{"rope_theta": 4950.0, "rope_fraction": 1.0, "beta1": 0.9}
Each number is 128 + 24 x the weight over its row's rms, rounded and kept within 0 to 255. Layers, rows and columns count from 0. Numbers have three digits each. The size before them is the row's rms in percent of the matrix's.

# layer 8 attention query, 128x128, rms 0.119, rows 17-33,80-96, columns 0-127
070:113112109134126051100156130148168150108084125108123159141128141142137147139099102123175111120107145115134160130146078169101143098111129147107122151117120113113115117146107148158106120102132136087164162086144106117136102127098114141110134131096149146167128104117116160171100191101125120118122162106138124121076111162092088142142111149109166133106154133107141108094137127141117139164101
076:117130140105157119105104141105124127121120163127163121076123134154154170154150102157125142103130135087137154105110107100132109116103111119136128140118119145164093167133138132128145131133140070149148132105099132161143127114114069103144127153093152132103149127131147131094101132092100172117097146162169079106104100081134079113104119130148091076134098128153141113119109157160159103136152
085:191108117110125155131164140144116114129095119147131072138117176130164113108139126119135066190140098129109142124114092112126153154104112088114139145142094181119129128112155129153140122176159126133122158096129093126130116128108115128135157115158171099118092155139165161140096138144152109140143110085117138124167131118127109177167131132146106138136100124135142129172137163118151140094107
109:155123126134148149117192152144137115100101109120135130124071141147114125111168099144140095130171090141165114123151112097155119108114146110156134123118103138146169135157170145148142151079158133161094151097112093129106122155092103142175085135119150096128123141129098109109125105156129113169112130160126130110157148099137103089149127147124117166167087125097161129113110145139089110109152
091:123148140106128107112119106172086102176112122146143164093083163106157172126164117157141111151144163132115141141127131097120102135124116123133071128096177134091135132135116141122089120130158123135147097116107200141131165083124088153122132132147136137116169135131118139115096105105169108132133112143113108134105109107143094125100133112106101150090113153131123165107123118161103138119187
095:138103153142133105113146092163149142115164118173111145082147113142111159138116166127137144116137170142091120144115131137086115155171128129183113129141146104098120141132150143094075129127111134092162124166091157103169122132143135166134161102121163145098110134086169134152081116136084153109092109145128122136105090142096115159110120114114133120121116112163136138127149128182099147151129
066:066187129107133122086133128111071133137105133119141128137155139150179108130136115144139117097136152118131174097097148144092137118156134121148113175115166132116145118110125150135149132163153140143112083136132127091133076080144113077105118120121157110112140161138116105088097081121135151130147111103124183149117137114102145142112114137143134140101137091168083108121083129130132113127137
101:105121178112133115118114108147128121132085132115116122100107071122157160122145152102148141137119135120130165153163121133096144139114137121124132139147167086092127117151139084141099146197143107141144128105139146109138104117143093136153105146170126134129173074155143165175120129096135117131135151087146122125085104141154133116102175111123124085108105110132074165106131115147121163151097
094:164094170122124122149083128109122118143128145143116138097142108140093172154073158113107152126123164138108088109110129094142109182144131181162136124149121134124065119121139076116136156113084170081134118157121153138136119123096162147111139127104096175120142126131151135145129137122119157122134138130131104133118168121131149161104110097152116097109139129118157173146146115150098122147074
082:150107118160141102138146094103170170146115123140159104103135152159192123142127110152170125137143148131130142092155131126122143101165138106114134132147084163152147139128109173135114081146121078150091113160127120112123106118105115142115119143108151100117103109133136127139067139161102114113138101133171079151127075158129076129103132117142119136115100134123162089126161170136134143118156
103:095155149131133100127128088131095126177128140143131159109137152122123116110148108135170145144132122126116130099128112130093118128179157134160079157125161136065156090131128119112100131150149111135121093129086144144118170118154114120118104097171154105115165143139122164126099145157139155127168132149100180138094088111085090137082112136130078142112118131159095136161134140141112112133147
107:117092143141159106117129144192188107122098139162146149107119110127126125135137128117168112155124112138102080151086127111122151137142159123118124169158145087109105152088141166132127116093154146110162102114139141134142084106143100110150136107144151149146127129150110135123100140148141143116134154159136113146095138158117127135126112134152053135094104116152065150158131133127098116162179
114:129136109163130133100140117145117137130121107126143084095104132128109096134112113064116122150099115112085121082118114096126183098167114101158117153178120136138131162104142137115113145070121172134128135128154107154116143119127150116152159122161156088173108143106135148110106128118135114111129103194118151128118148144125126139163143153118157149106137084095178183143122120124115099157124
102:128108144112108132094084175116135142118123156115124106064132097113112148121106135134091161111110137108123160139107103133109134133101109154147138152165137161120094130100080107122155164128106144165148089087160136161158135107155128070137109116190128155115142112145114158067160110124106133126118162117136132097108129115115144148135160135088128099101143084117133140127145133109159095147131
096:136168156135115094114130130103108099118138135127150106119165179096112182163162146134159163163131137149133126144133126113121134131108126113120101167121143126103105102162116146116126118110113099123153110137119129128181090155149154103125128159142146134092172110166137147121128133155065128062116144118141091112081144185117127165124091124132121098086132126133119095152142096140106125108160
112:162080094143127139123125130193118098085155108146138110164156127165143145120140133157082118176116101129115162149142138124135123112107094142124117100157095128153149138125095109135114164167117162138121116142130153126144149141103114113123122097125096095128114177139123112132136168125137174137151144126156097132128101121124106153122211144151110133135117141124122151141122172129061142134085
130:118153121091109123145148150169113143126128187114138148128121128092136157124112138138204151124108159073119167136134129143105094125154105102129154144111140141120124114142120122130122118145118117098101135135123121113141099098168118147067087096112147143131101094148159125085085078119130133108145132156144081135124129112076162126111129175124097099113156135166146116141161106154120103146110
095:134145027143084121101101116087136144163102119128118113136136128158132123134138136098165130127111125178141121079145141130139120089101131134125130127130100151144106127093124176122139132091178116172137116115105123139142134092149078086137140164109146118117175094149141097120104086139159122143156114127124110144113134147109099089137114151113131148138113143118158124163108134114100136161163
084:111134157125097091108130120120145128166120079112099082112159136114065109152153110102125150159122138137111140127139151080179164093116120115178114162140155124172113107137127147081101144076164139098147125112117157137133122156150097150153153128128147144147140128130125110095140119109099117105118139142121109097113138167135123095091123167124131125107143098143173157157149128152117080146139
104:093144097154118115096117148123117176180140141137161112081124107133125101153129111138128116150103159095095122070114120125149152156108127134167110145146139136144073133067125112135116173125141146115121111131140111143136133119176097136177150082137126111146102132110141157097086124158138150123147111155120126111102143106149111146092145110114118148080139122165121106143124112161080080146138
104:159135081125133110126165122107081114134149123152152145142122170118126117110122090093128134161114133146090147141095118105118129113120143101131113112099134129123128121104083143133087136107126113129160079114108138160148169130137107116128132128100129134097148122124099103137166202144130156139162161059079184140157104135145141120128127110171141143131148143155085143126127089081117129157138
117:125157142148141129131158104143103151136123126108160120127134177151143129112145095188151115150109135112177133136125141146129141123146113129150137092103147177170176142123138156100149156124140095127104143172100146112142115135157121162111100148122157066080097131112123084131092112148127157161123086149170091136180107090120126149103112086144131146114124131140179140106125120130120130127127
097:098122169104126098096083135128140140115125090167143152117137065149110138169157136133137119117123119145117062116128150179129078179124147136140140146125094135109113129112138111139108134093121127089107141144139140114107131146159138154158117067133086092092120121107135175163123124139164155117117108140115128120108167102128097100071103115144105177136143102132127107141128135146125121129105
142:115146126146158108127111100136110141124171149166173146102119123194176116133094140148129113169146196154125109104137129122075147144176155133147125129103154123118106124110133104118125130136112147095094112182105161108115120120162143166112137082157109139089105145084146123121064119109135165141119131128168119138112140131121124165113115087140115155103116109131140124093123114120119145127137
106:124145113146153113109132123115132106188124133127133106116156139111127156125151095099139110148140141153048126127110121079127121147096079150155112137166179098133136145089123111123059152110158143131146117101102129159130099078132140115149163131132144156135187187136121147134121111126102143090159145109128150121124121143150154148097093131125127152129125092124090152128114092120106124134106
129:131150125095083117121105154137098132116101110119160167154154155092121116110178138107145150155093079116139151148130147139099120152072120092118148174117144171143145147149112100121108120136123116139119115115121131169178113142168090113119088150164146091149133089169147146111145145135159110100101114124143126122149120112091152074132122136142119105127113130177099157150139103106138118159116
129:182125135118147116126118118136142135142144134149149157084194139122105146158064129129157141096153156105108113138122111152105106169135110159154140097112101120128159131150114141118133134132071167137107146156147140106123094143092176119104116122098141142140154139114167152141115136148076141066147081135091116104120137127131113143136094104147147115131129131099166138177125150158104134151134
137:125132077169123121144152100156140148136127099170164096051139148144139098148114115126147091164147168139114161085137128117123167105162143092165088167125140137128118115135148146144110138123155128106098128115103174150115127138124136135131155051121145114165129164136164115110084136126147144122129100143145131141104116157121116147145132147141140152075090124131154132139129133145095116133164
142:142108126142137113125130101093104131173138135154186127108126147161133106138106097156154142081150154137143133133180123134093103085129132160160137157086141167113144109114084134121122137177158108162074098120058117156143135098125117120128127128129138137095174156149124129155092128148132148121157103101125123137118100127130120169119101142137120123114099120089113124086139120128085176132130
111:147127112086142144099117126082078127128093153142149119119131114122156148097160063112134142159145136100090192091103108105139159094141108156155122137142112132139156148122124111145144151158110117129133121142145113129156135098088089092142111110130138098117140099106133151106165129136070140118129169110106155155139110122173122145158157090140131099111117119115132119134154148128116122184179
104:129147111096140114137135191134150086112075119163111121146126130161095145136095092102142099086106171116164112105096102102138159075137116105153119125154121098126136098166136108118120128124151128121105141128158102124090181139125159124155116128138145121175144105112124113142123129085152128122141163152104132146145128158111138085124138186095143123160126133102165159136102116157110168154128
132:134148132107114137149145157132168166081144142118121126126115071159164145154152109103115157113113155088113124170139108108100163126091109119125174145158110131132100095107119104105167134130110123109130119111175134095119142113120111084108107130118127150116121106130164125115123133137147112113135168166179099093129104146118105089141155132135095087146119136076131141154150081127184113163114
120:083114171123125123102148103118095121151158131122093129173146151138102151125157118113106135149102147142146150145137144100120116146117151168113095081106133090112140104157155149133151090175131137118135117125146165110124187110143158135128110120154140125143134099124112112139168096138109116135150103060087162127164114117137123133152089090131158104142181125151184109113137127122138172120146
055:119126118166116137129084153086152136124125173078125130155080158114142137084099163172093127125106093093130079122138114153105127140136137122155161153118137111129108164156162153131129141123139195123117143136101109127107126144106143107129090135153102118109127112124075138128123118116127143141097085095118123087093136119130132126139130084105177153108138095101118116147087171088124126144124
# layer 8 attention key, 64x128, rms 0.114, rows 16-32, columns 0-127
100:144151086113131144174151150168093110133122095105117140109124130110176125131122079169072102114149136141131138135181131174140122112117144120141110114144133129115089149127086121170152119117131175153136188126126136117121155158095102113120121150063105115141121156127097145159165087137102149146107115132128135121110100115126139108114134125120157111114137125118114104127133110083120112090192
131:149107146128099169092100085109093126210112115131096124173116119113114134108148146117119169112178133160117156142121143136114106123121091134147111145108123119105116150131140097087100088141137111114146094129181107137160072117144148126129165156135129123143127087122156146157119154117115142120148135104106099148104117105090125161133123147124144112121187117181100142121144112166123132120106
113:144145143108155102112115095094096126152116073102122105151154091146132104129129121118117187113208131167162110125146150182124128112098076129117103172123102144111080138077137107115152121143121169121156091088170101142132082127126127115115136114139157148114124157126138139128125108116107127114102154126179114115101158138117151129102144126131113115134120146100131124119146118156162148112111
116:134131131137142162156123088071141158139145175136136108142146122105092068108119121133137173133163137158132124140143143159108099155156139156138128169106124140129144106137142144150108104136120106112114116161087148111141121116114167142143140115131153143069080088132162090169123166136119130134126129106132080164103148092078132164128135164129118124130152104159127127101151112173142172128112
093:136106130166125102163128126148120153134116135145163158128093169162147148146138134144167088137102138100140135123125118103155131167094139115142144081107155149180170143123128179146197123124122126126162146157136156146094130143129125122141110145153124126106166133112109111147112107084140137131114132120110135094171106102150100109129073073116133132097126126093178119100140146152128106120170
128:101120126121141138117060104161125128148107112145131104101132144138134126171094145080116127105169186148125076097079121124092115165150122149129104116114132122112121172111138101119124131140148148102149119128107143116158109115147156159133155106150107150113108152128157173128114136120112149077085143153130121129089177130156187144133102107152116164129166096124117133096098116141155133143131
112:130118079123151184115148095136111145125155136133182132125115095136151134157146106143114118146152163129108101131155161146124124171161126155114112133120131097119115149109155143135125115125151132133124122137069168120125100122166159118163136075139174075055098111156158103157126120144133142135126101114172112119152170132139149136129118127156074141113116127128146115082157135161126133142158
101:093126129122130159119143123138159142111147119159099101141158127149151139150140083106132155131149094137150140124120122137136160088135135138141119159172125065125129105111170146132086129089164109159130153137114132105131087141128120114151169146098162096189124144147111135118154127139122106105119103149136134189111137169126162116153163171112158145148150102180101131113109110121124127191134
127:139101144122120130089108161132112134140123128112124130133102100070129125133175131099087125118115069119138141154134092094156119114107126099138130102139158171149150097145105102140126097182121059179146119126147096107153103081104117116124134140092088141134163124151094119160168124119110071120130125120107123121119151149131123115149119137141082100125153146127097163122161148112097111121123
106:151154135156140110128160136146131133106118148158159080100158156155131099164069146160167139099135149123078101156139115120120131121172145158140158109115123142152126095124143125124075123101098124121070171138125122134114122131068142137124117136143153137154115117137170142129083184123122148133171134148141113162149156126126081161181123137129126138132106121121151103170110128147106134134144
125:130100098125171138135180056144135121127151138157140139147134131133124127143118142136159135103139158149121097084190110141104107098127109153134119135153160093093086139143166136101100101110150127107122142112093151135102135122166128156167129108080176130143091139156116100154113129101119142138134100145133141137135109132115090093149109131117098124090134131140175112078111133149075136117143
126:110122139144147119093115128130127139161137136155194125133166140130149090144118093133149155148152097160133131103196146144120098140151165139136108121132133159127132124123099113152137107151130125185108107132099134125120133160169093146157103109130134126096166108111131138132133130111122145108193126083137120117107121126130131156103095067117125116092099112125133100102154150152078097168177
104:097106113152095151123147128100141144104137138129136103123129123147134095159161103111129141108109107141092141157144134137130121065079135144164136174189172127095113061105132155134121130090139103135101150077135096158151134117136119109117113119143182120132137097154137111136116125181097107118144133131114131143134140122116137137106136158096083144151160108105083132170148125103146095155145
109:127155133107112112176083143101128171164155103124114144110155108128098131122138110150116103143120168138092125120142125106088119116135126143161133128157129166130131114135127112101111129143165178103149146128140134126106187129155137125127134132144105137133151096121121070103147072102186148140183139158123130108113142120085119073136151163090125133092094133128169157143143136138123114105085
121:147129088116153128166149169123124151099126129121100111139116110155098142124146111143122145068119164118091132110123102139093150100113111123133169154193108130144111094096118134106205127163129104141166122104139102131159137121127132078114116120143097155118164127132129130112121126187142130113129154144146123116139100174102106113160146126145160096085139117093135104182147127115114108118150
119:132150131157120147108101132113059109151130133121109136158116148111111123111139125152106108176124113109112185128083133109150104166135119152142080109147092144149193125123109102076155140118114118104115103168152130125119131113131123134124140090147113158110104139127153122134130069136113120142103118057142151121138087075124124141125108113085167148161156089144117127111145147135115122101131
071:150165151142163107157168159151109126115117108139189154131125120143148129108132147127193165150081114165138174132128133122121132157107114115093148104129132163136122123154071122113147136137130175139134126124175130088126101074119121115141163142143127150166118115139152129108140138100105095144153144108108136128105092146108144124098102097147163139111148097171113175117115114139156133171122